{
  "num_hidden_layers": 9,
  "hidden_size": 128,
  "num_attention_heads": 4,
  "num_key_value_heads": 4,
  "head_dim": 32,
  "intermediate_size": 512,
  "vocab_size": 525,
  "hidden_act": "tanh_gelu",
  "norm": "layernorm",
  "norm_place": "pre",
  "norm_eps": 1e-06,
  "positions": "learned",
  "qk_norm": false,
  "attn_scale": 0.177,
  "bias": "all",
  "tie_word_embeddings": true,
  "parallel_block": false,
  "init": "uniform",
  "init_std_qkv": 0.0442,
  "init_std_o": 0.0,
  "init_std_up": 0.0442,
  "init_std_down": 0.0,
  "optimizer": "soap_variant",
  "learning_rate": 0.00727,
  "lr_mult_qkv": 0.4,
  "beta1": 0.95,
  "beta2": 0.95,
  "lr_head": 0.009,
  "max_grad_norm": 1.0,
  "warmup_steps": 200,
  "schedule": "wsd",
  "decay_fraction": 0.83,
  "decay_shape": "linear",
  "final_lr_fraction": 0.0,
  "batch_tokens": 32768,
  "max_seq_len": 256,
  "doc_mask": true,
  "z_loss": 0.0001,
  "train_tokens": 99190000,
  "max_steps": 3028,
  "dataset": "wikipedia_en"
}
Each number is 200 + 20 x the weight over its row's rms, rounded and kept within 0 to 999. Layers, rows and columns count from 0. The size before them is the row's rms in percent of the matrix's.

# layer 5 MLP up, 512x128, rms 0.181, rows 372-384, columns 0-127
098,162,225,199,223,165,227,190,203,174,186,210,201,192,177,178,201,220,198,222,253,229,175,192,200,194,230,220,213,204,200,220,186,190,205,236,176,207,220,197,210,189,191,174,180,205,201,194,239,208,226,170,172,192,208,185,170,244,219,190,175,183,196,183,195,209,211,135,214,197,214,242,184,201,245,224,194,210,216,202,170,217,185,185,162,202,202,184,191,198,210,225,209,172,221,213,208,195,194,186,198,224,204,220,229,225,193,198,175,185,189,191,192,167,177,211,201,194,229,204,194,219,222,222,193,218,206,221,202
095,171,219,174,197,226,214,164,194,180,193,225,185,239,221,190,210,190,225,190,178,227,180,185,205,177,205,188,186,225,210,176,200,220,195,171,203,216,200,222,215,200,224,174,215,199,201,185,208,208,220,165,225,211,202,255,178,192,202,195,205,176,177,189,209,195,203,176,240,231,223,200,192,229,215,209,174,186,178,168,190,158,208,183,165,210,191,228,177,181,204,200,214,186,184,199,224,185,234,203,187,176,188,187,189,205,208,210,188,188,207,223,203,257,184,252,169,170,203,183,199,227,206,194,197,219,208,207,211
095,206,199,201,175,218,164,177,204,180,209,209,190,199,237,197,210,156,211,150,231,191,204,149,221,206,189,191,193,228,203,194,197,190,221,229,199,201,193,198,190,190,217,204,210,217,182,176,234,192,202,200,194,181,176,215,233,171,190,216,183,180,224,214,228,161,223,238,213,170,189,212,171,217,210,175,192,190,219,174,197,204,219,180,187,202,179,214,228,209,179,209,185,194,194,169,216,185,204,243,185,190,195,191,184,233,170,220,216,198,197,218,167,227,204,235,167,160,187,217,198,197,230,225,201,203,198,182,210
101,176,201,183,210,198,174,180,205,189,197,188,202,181,175,189,197,171,171,227,217,205,239,194,186,219,183,214,197,194,175,181,208,197,185,157,178,211,180,219,186,181,202,192,213,169,193,194,173,207,178,212,166,153,222,180,226,208,190,174,190,212,180,209,231,213,230,195,198,213,226,189,187,235,198,234,210,243,189,202,216,191,216,183,205,200,184,194,177,191,200,200,211,230,165,175,188,187,201,159,192,189,241,145,215,173,193,194,177,206,195,189,215,178,202,217,242,213,185,181,237,184,220,203,215,178,182,192,221
100,180,187,205,193,191,182,194,195,193,219,200,200,197,221,208,186,181,202,225,206,153,216,193,192,219,172,186,206,201,192,195,203,169,180,189,215,210,186,189,179,175,188,199,201,198,221,187,192,193,187,217,188,200,193,226,176,241,188,176,248,216,174,219,202,185,256,175,210,219,186,208,212,215,161,215,228,206,231,210,169,203,216,193,229,210,207,201,189,181,233,192,188,177,200,206,206,218,175,190,190,198,206,152,174,225,248,148,229,175,184,208,217,181,223,222,221,212,219,179,212,191,204,166,235,206,235,193,192
099,191,158,188,188,172,184,175,208,230,201,200,156,185,198,178,213,246,230,208,218,196,204,202,192,212,188,235,229,205,209,187,149,182,213,201,224,208,181,192,176,193,222,191,188,207,174,213,209,205,177,187,201,225,179,218,183,212,220,224,225,212,203,187,210,202,237,188,190,213,207,205,166,208,164,185,206,223,205,236,196,184,193,175,202,186,202,173,211,209,185,185,201,183,253,168,195,181,205,209,187,204,200,199,218,250,236,193,212,238,221,200,225,201,222,189,208,160,202,227,202,218,232,193,200,183,168,210,197
098,230,212,195,234,230,177,189,206,213,224,181,205,187,212,195,183,208,217,191,170,181,189,230,193,226,181,208,186,182,151,191,209,188,186,198,205,187,205,192,208,224,183,212,225,167,212,200,172,220,206,213,222,176,206,150,206,185,225,161,200,197,186,202,192,226,200,226,187,183,179,198,194,193,231,173,193,177,232,222,175,190,238,176,208,184,190,204,214,219,206,232,208,190,197,188,247,240,188,185,177,208,175,181,181,201,162,195,209,206,173,165,230,197,215,182,203,211,186,164,236,222,196,201,199,165,193,197,185
101,217,166,188,209,195,242,220,187,219,219,159,167,169,198,175,215,223,185,170,214,199,160,213,231,232,200,234,203,231,209,228,179,231,192,200,192,229,218,216,219,195,196,211,222,198,208,216,191,199,200,193,183,203,191,209,176,202,177,186,194,203,170,199,213,192,207,174,186,186,182,186,196,189,191,192,178,195,197,180,175,181,179,215,249,191,216,173,210,187,187,180,199,204,210,162,185,184,251,185,207,170,185,162,180,184,217,213,202,183,199,200,211,176,218,214,171,218,202,235,211,175,240,205,209,204,177,197,243
099,215,183,173,207,164,213,206,190,208,227,198,193,172,221,151,204,183,168,204,246,192,180,234,213,159,144,178,179,225,194,210,201,208,199,190,194,217,187,203,189,190,176,206,175,207,205,212,209,196,203,224,191,163,177,180,192,226,199,191,183,212,206,224,186,225,166,204,204,193,205,254,171,194,198,236,214,171,207,187,183,217,194,186,207,200,180,235,198,204,198,209,212,168,208,198,214,206,255,201,223,198,203,225,205,179,199,193,211,200,209,185,214,194,217,172,251,196,216,175,178,193,207,225,195,202,208,185,231
095,174,179,181,220,218,209,192,236,185,233,183,168,204,215,188,208,225,174,172,233,184,238,184,199,192,175,188,209,193,190,208,189,162,171,158,205,214,209,205,218,182,168,229,190,193,183,150,189,220,192,200,198,182,233,235,201,203,210,228,235,212,204,188,184,202,187,228,195,193,194,235,252,179,181,196,204,187,195,189,200,183,242,221,204,202,214,217,207,206,200,241,186,203,221,219,177,178,212,237,169,190,221,196,211,193,205,192,201,216,195,189,202,199,177,212,176,199,200,224,216,206,188,229,180,212,170,171,217
093,230,197,217,232,214,191,212,147,203,185,203,190,211,227,186,241,217,191,194,224,218,192,208,206,185,181,204,199,197,222,199,185,196,160,169,200,217,204,219,185,224,176,233,207,257,206,231,195,193,223,205,182,194,148,189,170,214,214,173,172,175,211,220,184,237,224,219,205,207,200,233,179,192,211,223,188,176,184,221,203,172,172,184,192,185,198,191,181,218,181,192,211,196,193,210,213,231,220,153,209,197,184,221,166,183,205,208,196,193,159,187,199,204,203,230,196,212,202,182,217,206,222,201,168,193,213,175,211
107,181,219,195,170,193,249,200,217,183,199,234,233,220,212,183,154,210,171,237,183,174,193,189,214,173,167,194,197,200,196,170,215,201,179,178,184,170,195,212,183,193,227,190,184,243,226,207,208,221,188,203,236,187,217,170,207,207,210,186,199,215,164,192,171,205,243,223,194,178,189,176,198,232,204,192,185,196,196,188,213,222,209,232,178,190,190,208,167,219,184,194,190,216,217,199,190,262,245,186,192,193,201,223,204,195,177,205,180,189,215,180,167,221,198,187,195,181,190,205,229,199,191,199,178,197,193,212,193
095,186,232,175,222,204,193,211,179,209,184,194,186,179,185,193,196,182,168,176,231,213,153,215,250,184,194,196,177,169,201,225,196,228,242,190,179,172,233,214,199,205,195,182,207,191,219,208,208,172,205,203,168,193,181,192,228,196,209,192,212,207,220,203,214,202,198,208,191,215,206,200,209,176,210,183,259,198,181,181,180,205,240,172,199,192,172,159,192,216,205,214,202,190,219,196,207,215,177,191,189,215,230,179,195,186,218,143,230,202,203,178,230,197,201,239,183,206,183,194,179,216,173,174,198,176,193,177,215
# layer 5 MLP down (transposed), 512x128, rms 0.184, rows 372-384, columns 0-127
098,177,182,205,184,162,221,217,204,198,198,187,194,198,206,201,164,211,217,188,180,204,241,164,185,159,217,218,205,192,204,189,205,203,172,168,183,199,170,182,230,208,182,193,212,206,218,195,198,205,185,174,198,197,201,160,192,180,192,228,204,214,232,218,208,196,219,222,204,203,196,199,209,153,211,174,194,159,178,173,207,197,190,229,228,166,196,187,223,215,180,224,228,224,208,209,211,208,142,183,201,160,192,206,215,209,223,172,191,180,204,175,216,207,201,180,184,210,157,180,200,184,201,197,241,202,239,186,182
092,198,225,224,183,204,208,216,205,194,220,201,211,243,240,194,168,194,202,165,187,211,203,208,199,199,207,213,192,223,193,194,193,199,178,194,187,236,207,205,171,190,187,212,156,208,236,182,198,201,200,219,190,181,219,182,188,177,201,217,219,174,181,212,225,219,184,193,217,170,210,162,201,230,210,229,223,208,212,184,215,176,229,216,172,164,191,207,181,190,158,204,208,224,208,189,256,201,184,192,191,215,178,196,200,235,178,184,184,196,203,154,232,217,172,217,226,208,247,185,192,218,199,188,185,174,207,230,213
098,210,231,182,162,206,170,203,204,209,205,174,196,189,191,226,227,166,195,219,196,228,169,207,209,202,195,263,207,215,183,134,175,170,200,192,208,200,152,170,164,209,168,188,204,210,226,216,191,214,192,165,190,221,188,169,207,200,187,206,209,209,190,185,189,249,202,184,237,216,196,238,181,206,184,222,190,195,181,185,195,187,193,207,196,199,205,194,193,199,173,222,185,203,214,207,204,189,173,222,219,200,195,166,186,205,197,219,203,203,183,205,214,219,179,210,169,235,196,154,191,212,214,209,222,191,207,190,193
103,187,194,152,213,206,177,184,141,176,201,201,188,179,192,237,204,180,209,190,210,206,170,154,192,171,204,217,222,239,209,239,151,208,220,177,203,212,188,185,214,200,187,200,204,198,189,219,188,194,207,228,197,206,176,208,171,225,195,183,210,200,188,205,197,197,207,216,222,236,185,200,194,190,221,217,182,186,198,183,194,225,184,207,212,196,206,212,165,186,191,217,196,210,230,177,227,196,201,219,232,185,194,231,186,164,204,240,215,227,156,182,186,199,200,212,225,208,196,172,230,240,206,218,191,208,184,213,230
100,254,214,188,204,185,205,210,200,217,164,179,192,226,212,237,216,210,239,186,237,195,179,214,181,160,226,190,206,187,207,192,182,191,239,212,201,184,214,197,223,204,165,201,208,196,199,166,170,182,202,218,202,191,175,175,208,190,206,220,210,173,219,204,232,187,192,206,199,231,207,171,229,182,190,195,194,242,197,148,209,218,194,222,217,175,164,219,186,243,205,224,179,193,214,208,194,190,210,217,195,187,190,207,189,216,214,234,203,236,209,172,227,211,155,223,217,195,214,201,178,195,206,213,215,180,209,198,192
112,207,235,263,200,201,179,205,205,213,182,183,190,213,178,199,260,186,197,214,193,188,222,193,185,198,220,232,195,198,204,230,197,215,202,196,207,221,212,207,196,230,200,210,179,213,251,245,170,204,235,234,218,210,227,175,177,193,176,181,190,193,190,190,205,215,186,219,177,200,191,207,193,203,171,189,198,167,216,196,201,211,181,191,171,196,192,216,207,214,162,212,229,177,172,186,204,154,163,196,202,203,229,189,180,209,195,173,182,198,211,177,196,172,159,197,207,220,214,192,163,191,179,209,200,213,199,176,205
096,210,208,214,197,177,211,230,208,189,202,216,229,184,227,187,211,176,218,225,158,212,175,222,147,227,210,225,193,207,219,183,207,238,198,219,184,204,204,229,197,208,195,182,207,202,216,190,214,210,175,191,186,201,183,188,187,220,225,234,225,193,206,222,210,232,212,183,244,197,223,178,196,208,175,208,209,172,206,195,179,209,188,214,223,252,230,216,232,200,251,214,208,212,224,192,208,226,213,191,197,205,205,209,162,200,183,183,191,217,247,187,208,190,188,174,208,190,189,178,196,173,215,178,165,235,194,187,186
103,230,171,203,213,210,206,202,203,192,210,227,206,198,208,180,165,214,169,187,175,184,195,235,202,241,201,177,193,218,184,189,219,201,215,228,188,248,222,180,199,187,184,205,218,215,224,197,217,197,213,178,194,226,176,221,229,184,170,205,170,208,192,174,190,217,226,201,221,225,196,180,229,174,226,210,210,201,227,228,201,183,194,173,169,182,201,158,181,187,226,226,197,223,204,192,218,185,220,194,197,201,158,208,181,193,212,190,218,196,190,192,196,180,223,259,212,198,247,219,200,186,208,236,200,213,221,199,234
104,201,219,164,208,160,212,185,215,223,214,164,185,205,194,175,183,201,188,228,220,179,210,179,243,179,225,190,191,179,199,227,190,204,250,209,192,168,176,223,200,181,209,216,185,185,193,213,209,191,216,188,227,238,171,220,188,188,177,193,186,220,233,191,200,215,229,204,210,190,228,215,218,190,227,193,197,181,200,172,208,207,179,190,179,207,187,196,206,213,214,180,173,201,220,188,200,249,195,175,172,206,208,204,173,200,187,222,227,201,202,198,177,186,196,169,205,217,205,207,174,218,180,164,133,180,207,208,172
098,188,207,196,169,202,244,228,182,216,238,176,199,213,193,188,179,221,202,185,216,195,223,198,189,230,203,184,230,192,179,247,187,227,201,208,193,196,220,192,191,229,208,254,186,155,197,220,212,197,187,195,171,188,195,186,183,230,209,188,197,206,223,199,194,193,188,199,188,193,211,212,179,208,166,153,201,222,197,236,212,162,206,174,201,181,194,188,187,212,170,170,206,227,191,163,207,242,199,198,190,189,199,215,198,208,201,208,193,178,212,172,240,226,204,202,218,236,192,228,230,198,190,197,184,200,212,238,172
096,227,185,200,216,220,202,191,198,208,229,200,181,192,204,205,182,181,218,206,188,178,216,193,219,210,210,191,173,176,172,179,186,195,217,192,184,189,197,212,177,207,243,184,192,219,201,205,237,206,215,214,168,261,188,176,202,174,194,201,195,236,223,192,168,161,166,203,205,210,175,200,201,208,176,182,188,188,195,190,229,200,181,207,221,173,200,191,201,210,238,195,188,219,193,233,184,152,185,194,214,201,227,241,208,187,206,236,192,165,232,208,209,186,224,192,199,150,228,234,215,172,189,177,180,201,215,210,211
110,201,169,183,228,227,191,156,213,217,217,221,160,195,202,168,208,203,220,200,183,223,212,159,194,213,213,214,167,217,202,213,196,198,205,188,211,179,208,204,193,233,207,211,234,222,201,202,212,204,233,217,210,224,210,196,193,178,229,218,202,212,195,217,178,175,215,230,211,208,181,208,190,222,172,183,219,194,205,200,221,173,183,238,195,228,170,222,183,216,196,161,231,202,157,226,212,160,212,198,221,199,213,179,172,250,209,207,169,218,184,188,212,214,206,214,196,180,191,195,188,218,188,173,211,197,156,189,229
092,211,212,199,195,217,171,182,181,184,177,194,190,225,234,208,210,187,202,206,202,214,220,239,223,175,205,187,189,204,206,207,202,188,221,194,229,190,143,204,165,197,228,208,197,212,188,182,193,242,218,222,213,200,204,191,200,173,214,196,197,186,194,197,196,237,180,198,210,209,166,180,183,214,131,155,167,197,166,212,194,217,206,197,181,217,204,208,203,173,179,211,222,214,185,199,214,143,181,172,173,202,196,171,198,208,189,174,175,166,219,184,191,189,186,205,179,222,201,207,190,239,180,211,175,193,215,206,192